{"n_kv_head": 3, "norm": "layernorm", "norm_place": "pre", "rope_base": 6280.0, "parallel_block": false, "warmup_steps": 200, "schedule": "wsd", "decay_shape": "linear"}
Each number is 128 + 24 x the weight over its row's rms, rounded and kept within 0 to 255. Layers, rows and columns count from 0. The size above them is the row's rms in percent of the matrix's.

# layer 8 MLP up, 384x96, rms 0.221, rows 43-74, columns 0-47
size [ 84  98 108 111 103  99  98 114  97 117  95  95 107  93 106  95  95  91  96  89 108 103  90 110  83 103  99 109 104 101 102  96]
[[146 147  85 117 176 134 122 139 153 143 106 110 173 171 168 106  89 105 109 119 118 141 135 142 146 155 111  83 182 104  83 109  92 155 105 142 120  91 161 129 126 151 151 108 148 143 106 101]
 [129 148 144  98 133 100 135 126 123 132 137 180 137 108  95 190 148 149 109 156  90 126 105 141 133 117 127 123  95 156 111  86  74 105 139 135 111 169 170 133 135 107  82 134 101 149 150 110]
 [149 106 127  98  97 127 142 146 131 132 154 133 125 126  99 148 130 147 101 139  93 129 156 146 135 166 118 119 138  78 123 149 132 110 131 133  96 145 123 113 132 128 173 128  97 105  84 123]
 [ 98 157 125 103 122 135  93 139 163 183  92 147 185 112 120 106 164 134 140 145 199 109 152  90 123 122 114  93 160  72 145 134 108 155 135 166 152 118 130 145 143 127 156 153 101 102 152 139]
 [157 135 156 117 160 118 130 134 120 138 110 149 187 155 102 108 118 142  94 130 109 130 126 126 121 145 112 156  85 133  78 121 158 126 148 112 137 110 130 121 132  92 111 149 167 113 147 136]
 [132 122 106 114 127 149  89 167 110 167 107 126 129 123 107 127 156 106 138 141 125 149 120  97 119 113 146 116 108  92 120 121 123 121 121 101 118 160 106 120 151 154 111 144 143 156 131 153]
 [135 171 120 127 149 153  98 121 128 104  84 112 147 145 117 112 131 123 125 145 169  78 129 137 161  90 127 126 120 164  86 137 162 109 108 157 151  96 123 103 148 148 115 125 138 109 138 146]
 [124 107 112 131 155  98  85 143 141 172 112 138 122 146 111 151 156 147 133 101 160  98 119 108 117 123 140 167 138 140 136 104 141 111 139 107 150  67 151 149 137 100 167 132 127 151 128 118]
 [133 132 135 116 119 180 139 155 120 147 139 176 146 155 129 119 150 114 104 106 140 130 170 120 134 135 107 147 177 110 145  76 139 106 135  99 109 107 154 145 122 114 106 138 157 158 124 178]
 [161 119 119 128 118 135 148 125 114 159 138 142 117  96 130 118 149 127 117 178 117 146 152 103  91 162  89 125 129 110  86 151 127 103 135  87 133 127 108 147 128 107 109  98 134 148 121 138]
 [ 80 139 135 126 116 163  96 157 158 120 135 118 141 177  92  98 110  89 113 137 107 119  80 127 131 113  76 125 157 137 131 123 115 135 151 117 146 141 146 150 124 115  85 139 145 115 103 164]
 [118 126 181 108 153  95 138 117 127 115 106 158 128 106  99 100 108 165 129 136 128 189 147 131 134 177  77 151 141 107 123 160 199  99 126 111  80  93 114 144  94 132 130 128 128 184  98 120]
 [102  83 145 131 127 161 131 109 151 103 143 104 163 105 152 115 120 107 110 116 156 150 117 145 111  97 137 110 134 113 160 143 138 175 162 181 152 189  86 163 128 120 136 135 148 111 153 155]
 [ 96 129 138 143 150 113 134 100 145 107 111 125 133 130 152 118 143  83 125 112 140 121 167  96 103 134 111 148 110  98 159 140 169 123 124 116 173 160 166 124 161 159 136 150 215 171 125 174]
 [103 123 110 123 124 126 135 124 109 150 119 109  74 135 140 143 147 135 144 118 155 155 164 142 118 156 132  90 115 150 133 140 114 124 130 172  71 132 145 119 151 130 126 132 163 166 126  92]
 [148 110 115 117 126 146 104 147 110 101 131 152 131 166 141 151 126 126 109 102 126 121 136 127  97 135 137 151 123 108 197 155  78 135 118 131 150 106 109  84 126 172 133 122 124 111 113 119]
 [105 114  86 137 117 184 147 111  98 110 130 128  98 127 126 156 140 123 151 147 159 132 142 114 167 114 125 155 105 112 105 103 168 102 167 162 109 108 110 144 165 169 112 156 164 107  92 117]
 [102 125 125 102 151 153 109  73 127  79 129 113 137 101 128 141  99 110 114 105 124 140 166 169 138 151 132 123 114 129 111 132 105 152 113 113 128 137 135 133 149 135 114 113 129 148 101 157]
 [102 134 118 150  81 173  99 170 109  99 107 131 135  86 134 108 100 129 107 148 143 124 143  96 130 132 119 102 107 147 125 134 123 133  88 109 116 170  86 174 137 116 141 142 148 118  79  99]
 [127 131 149 119  67 144 138 126 135 172 163 113 109  86 115 114 124 143  87 154 141  77 120 124 105 121 136  89 143 116 118 123 145 112 120 103 149 101 141 152 118 140 138 142 161 130 148 150]
 [ 79 119 111 124 100 148 190 112 151  93 169 124 119 128 109 149 148 140 134 106 141  83 104 147 137 173 122 132 116  85 145 133 149 128 110 127 133  74 137 159 125 149  99  94 166  90 147 156]
 [158  97 115  92 118 145 128 142  98 100 118 156  94 124 188  86 152 134 112 142 112 136 113 126 129 117 125 143 114 108 134 101 157 151 115 145 180 124 131  81 159 149 123 140 151 157 174 107]
 [129  62 125 169 136 126 132 143 158 123 101 107 123 164 106 118 113 167 131 106 139 112 120 106 144 141 162 189 135 123 145 117 132  96 130 148 114 145 102  96 141 187  83 170  87 171 151 164]
 [136 122 144 129  72  85 108 165 156 107 101  99  97 123 142 149 137 144  83 103 144 108 116 176 135 114 148 130 143 182 119 143 136  97 144 139  85  87 163 151 135 124 142 118 121  96 127 115]
 [104 127 176 142 140  93 118 142 117 129 123 116 150  94 179 161 134 151  80 137 142 110 123 121 101 147 150 123 132 143 119 121 129 118 146 107 137 131 133 116 108 138 133 106 113  74 158 128]
 [177 146 119 134 131 123 100 110 115 134 123  82 120 128 124 123 116 197 148 136 136 134 116 144 163 141 117 149 122 168  92 131 107 133 114 105 156 148 142  60 103 141 101  80 130 109 107 173]
 [136 159 132  78 143 133 155 115 120 129 148 112 142 122  97 123 149 103 157  96 112 114 106 116 161  91 117 101  54 114 173 123 136  86 145 127 123 117 152  97 162 123 109 112 164 164 123 140]
 [ 92  93 127 120 103 149 155 115 126 148 152 153 110 134 135  95 135 160 113 112 121 143 112  83 138 135  94 149 145 113 120 145 137  67 150 128 129 161 159 146 135 144 102 122 147 108 140 109]
 [131 161  81 121 101 122 120 164 159 130 144 153  81  98 106 117 134 166 114 111 154 122 107 132 119 131 179 110 158 109 135 108 108 100 122 171  99 101 126 154 134 155 155 101 103 160 110 136]
 [120 138 160 134  92 139 121 135 136  93 104 116 104 129 142 134 178  95 136 118 131  97 126 105 160 122 122 123  64 137 153 138 118 144 102 131 102 105 152 105 106 122 113 133 126 114 104 190]
 [107 113  94 132 143 160 154 142  99 139 188  90 115 116 159 145 121 151 136  99 178 169 157 165 143 172 158 117 135 123 106 129 159 115 117 135 153 139 101 164 125 149 102  87 124 132  73 129]
 [ 88  66 102 104 147  98 156 112  80 133 147 136 133 194 141 130 123 131 141 118 155 109 142 167  68  91 133 157 163 158 122 123 149  85 110 147 140 137 136 143 145 156 143 152 166 168 114  98]]
# layer 8 MLP down (transposed), 384x96, rms 0.22, rows 43-74, columns 0-47
size [ 91  99 100  92 107 107 100 101  94 118 105  93 109  91 100  98  98  98 109  98 109 104  92 104  89 110 107 107  95  98 104 104]
[[125 123  96  95  96 115  93  85 134 139 152  67 112 140 138 133 116 174 151 145  93 126 141 145 129 100  95 145 124 159  83 170 122 152 136 178 122 129 140 147 100 103 123 174 125 115 139 128]
 [120 135 124 129  93 109 141 172 113 117 126  89 123 138 158 113 102 147 138 110 150 119 186 128 143 132 123 118 162 116 123 185 115 141 120 115 109 141 110  88 142 107 162  69 134 117 134 144]
 [109 121 135 163 144 122 127 113 122 128 142 133 117 121 144 119 133  99 121 143 157 119  99 130 124 102 133 157 130 143 126 130  85 140  66 129 197 136 136 136 105  80 112 124 119 131 157 191]
 [144 150 132 132 151 167 160 117 124 110 124 170 141 137 138 118 106 143 160 122 114 146 136 134 134 163 169 121 107  99 108 216 153  73 126 105 121 150 126 113 135 131 112 116 121 122 154 148]
 [124 127 115 119 125 154 168 109 148 118 136 171  72 139 108 139 150 124 157 125 115 124 119 101 128 133 152 108 102 142 107 117 115 132 158 164 114 187  75 112 134  91 143 107 132 172 121 126]
 [156 129 137 111  86 114  98 115 110 166 112 155 171 124  66 142 154 139 127 166 120 134 102 135 139 171 136 118 151 101 109 115  89  86 138  91 133 119 123 133 101 160 148  97 148 142 138 125]
 [133 132 114 119 134 112 161  90  90  62 150 104 125 149 133 142 124  76  98 166 138 111 155 145 164 118 152 114 138 112  87 127 161 122 124 137 155 155 152 118 145 120  87  96 113 133 125 133]
 [135 124  98 150 157 131 137 117  98 128 134 130 144 134 154 154 142 123 174 111 147 116 142 119 121 141  72 112 148 151  90 100 114 109 154 113 154 115  91 137 107  93 162 107 141 135 103 139]
 [147 139 170 126 132 100 166 150 146 118 135 104  85  98 165 167 132 131 105 136 137 133 148 127 160 131 148  90 133  97 127 156 148 106  92 125 161 132  99  72 135 183 121  69  98 108 103 155]
 [ 92 159 117 175 121 166 130 155 125 110 131 126  85 127 131 120 130 135 113 141 171 111 121 155 101 119 136 108  95 133 113 134 158 120 136 145 135 154 103 132 120 135 143 134  77 141  77 102]
 [187 133 172 123 156 186 153 154 132 139 121 145 118 108 125 168 168 133 114 131 136 149 170 146 134 164 105 144 139 129 100 119 132 113 108 104 132 133 117 138 139  93 103 145 168 121 116  97]
 [119  89 153 147  91 146 167 136 111 169 140  87 148 115  94 119 130 116 150 124 111  99 121  72 106 109 122 108 137 113 117 120 117 188 120 115 165 139 134 127  94 108 127 110 123 104 134 141]
 [116 106  79 111 117 174 138  89 125 153 150 143  98 109 109 131 125 133 173 116 110 103 142 147 122  99 121 161 116 152 162 114 156 122 119 149  93 170 123  94 103 127 113 145 101 139 147 173]
 [157 115 145 124 141 149 104 122  92 131 131 113 123 133 141 169 106 131  74 170  79 122 144 121 160 138 106  95 137 105 165 154 128 162 149 167  85 139 140 105 130 127 147 117 147  97 132 132]
 [ 93 142 106  94 175 122 139 140 123 109 145 162  86 128 147 143  81 109  93 108 142 133 107 157  88 117  82 150 148 130 106 149 123 154 134  99 123 142 109 100 129 137 161 120 131 145 127 150]
 [145  83 136 125 148 154 132 131 127 121  98 162  96 126 114 173 115 133 147  72 103 163 102 127 114 154 108 133 148 111 127 135 191 138  78  88 140  97 152 135 121 125 184 160 159 112 126 125]
 [131 115 138  85 106 147 112 116 153 114 137 120  84 133 109  71 129  89 151 115 162 115 125 156 133 119 133 161 135 120 147 102 145 132 102  92 143 104 136 116 178 118 138 112 118 123 148 165]
 [146 131 118 142 136 138 149 109 160 114 126 182 127 124 142 129 130 167 130 186 135 116 120 121 103 147 129 154 101 115 124 128 122 107  91 163 123 149 135 155 140  89 162 140 151 152 146 134]
 [100 134 139 117 100 195 133 158 129 164 123 114 119 129 131 133 124 130 100 157 124 109 183 148 164 112 140 106 135 116 112 155 144 145  71 127 100 140 178  92 150  80 120 135 125 124 143 162]
 [128 113 100 120 152 150 153 145 102 108  95 136 115 138 110 115  91 128 113 122 148 139 150 138 136 113 153 111 163 134  84 150 117 132 150 156 128 151 127 161 102 129 125 143 129 149 122 106]
 [113 106 111 115 127 123 127 137 116 113  98 128 117 143 115 142 112 136 151 127  87 146 194 162 127 105 127 117 135 133 125  98 153 133 132 140  60  72 117 120 141  90 103  99 144 119 174 134]
 [144 155 127 154 118 113 101  79 103  90 114  91 130 139  86 171 134 125 174 126 137 136 139 110 105 128 177 124 121 135 124 142 146  87 127 123 127 115 121 141 136 125 137 124 163 120  79 123]
 [101 175 124 136 136 129 113 102  91 168 125 167 146  97 129 123 161 124 134 129 123 115 150  99  97  99 108  63 103  84  98 116 130 152 132 112 132  96 140 117 124 102 146 106 163  98 108 108]
 [131 142 143 157 127 140 109  92 124 123 130  70 165 123 108 101  99 112 146 142  90 132 127 101 112 121 104 126 116 113 144 144 139 129  99 148 129 143  57 119 147 154 165 107 139 168 107 148]
 [130 132  83 130 138 130 153 134 123 112 113 168  71 156 147 148 116 133 136 155 167 102 105 161  91 154  88 142 164 132 137 109 115 101 138 135 136 172 132 122 105 149 147 107  80 132  83 140]
 [168  97  74 153 103 138 109 151 110 143 106 120 104 147 109 158 149 130 161 150 148 125 152 106 140 116 185 142 111 158  98 127 141 135 133 157 167 144 127 130 131 125 122 139 137 115  83 138]
 [150 115 113  93 137 132 146  99 114  94  69  64 103 138 130 135  91 134 162 102 136 147 115 113 128 152 135 132 149 131 113 132 134 121 136 123 105 164 126 157 114 132 100  90 143 130 129 143]
 [ 82  73 145  95 126 128 173  69 130 131  77 114 143 147 131 156 122 102 100 138 113 143 112 170 166 109  97 159 143 154 136  82 102 149 118 148 165 158  84 122 132 113 104  82 117 127 104 112]
 [ 92  84 109 164 163 174 186 116 185 120 127 135  98 130 134 119 128 102 127 126 158 109 146 119 168 107 132 143 119 124 142 141 135 144 101 124 171 128  86 111 137  97 155 139 119 116 133 109]
 [108 137 172 105 107 131 156 152 123 147 117 163 121 131 166 137 123  94 126 165 124 182 147 116 161  91 149 106 121 109 125 149 109 112 133 121  96 142 101  97  94  83  98 147 137 113  99 137]
 [116 146 142 144 100 135 134 111 120 168 135 166 153  86 145 140 152 113 221 168 120 103 112  89 105 121 128 143  82 117 147 121 125 108 145 132 173 120 144  89 143 100  88 153 152 131 113 159]
 [140 122  86 125 134 147 135 112 147 131 141 110 157 138 148 103 130 112 200 160 109 152 134 116 110 162 146  95 153 154  85 165 141 158 106 137 129 147 148 167  68 111  91 104 155 136 101 123]]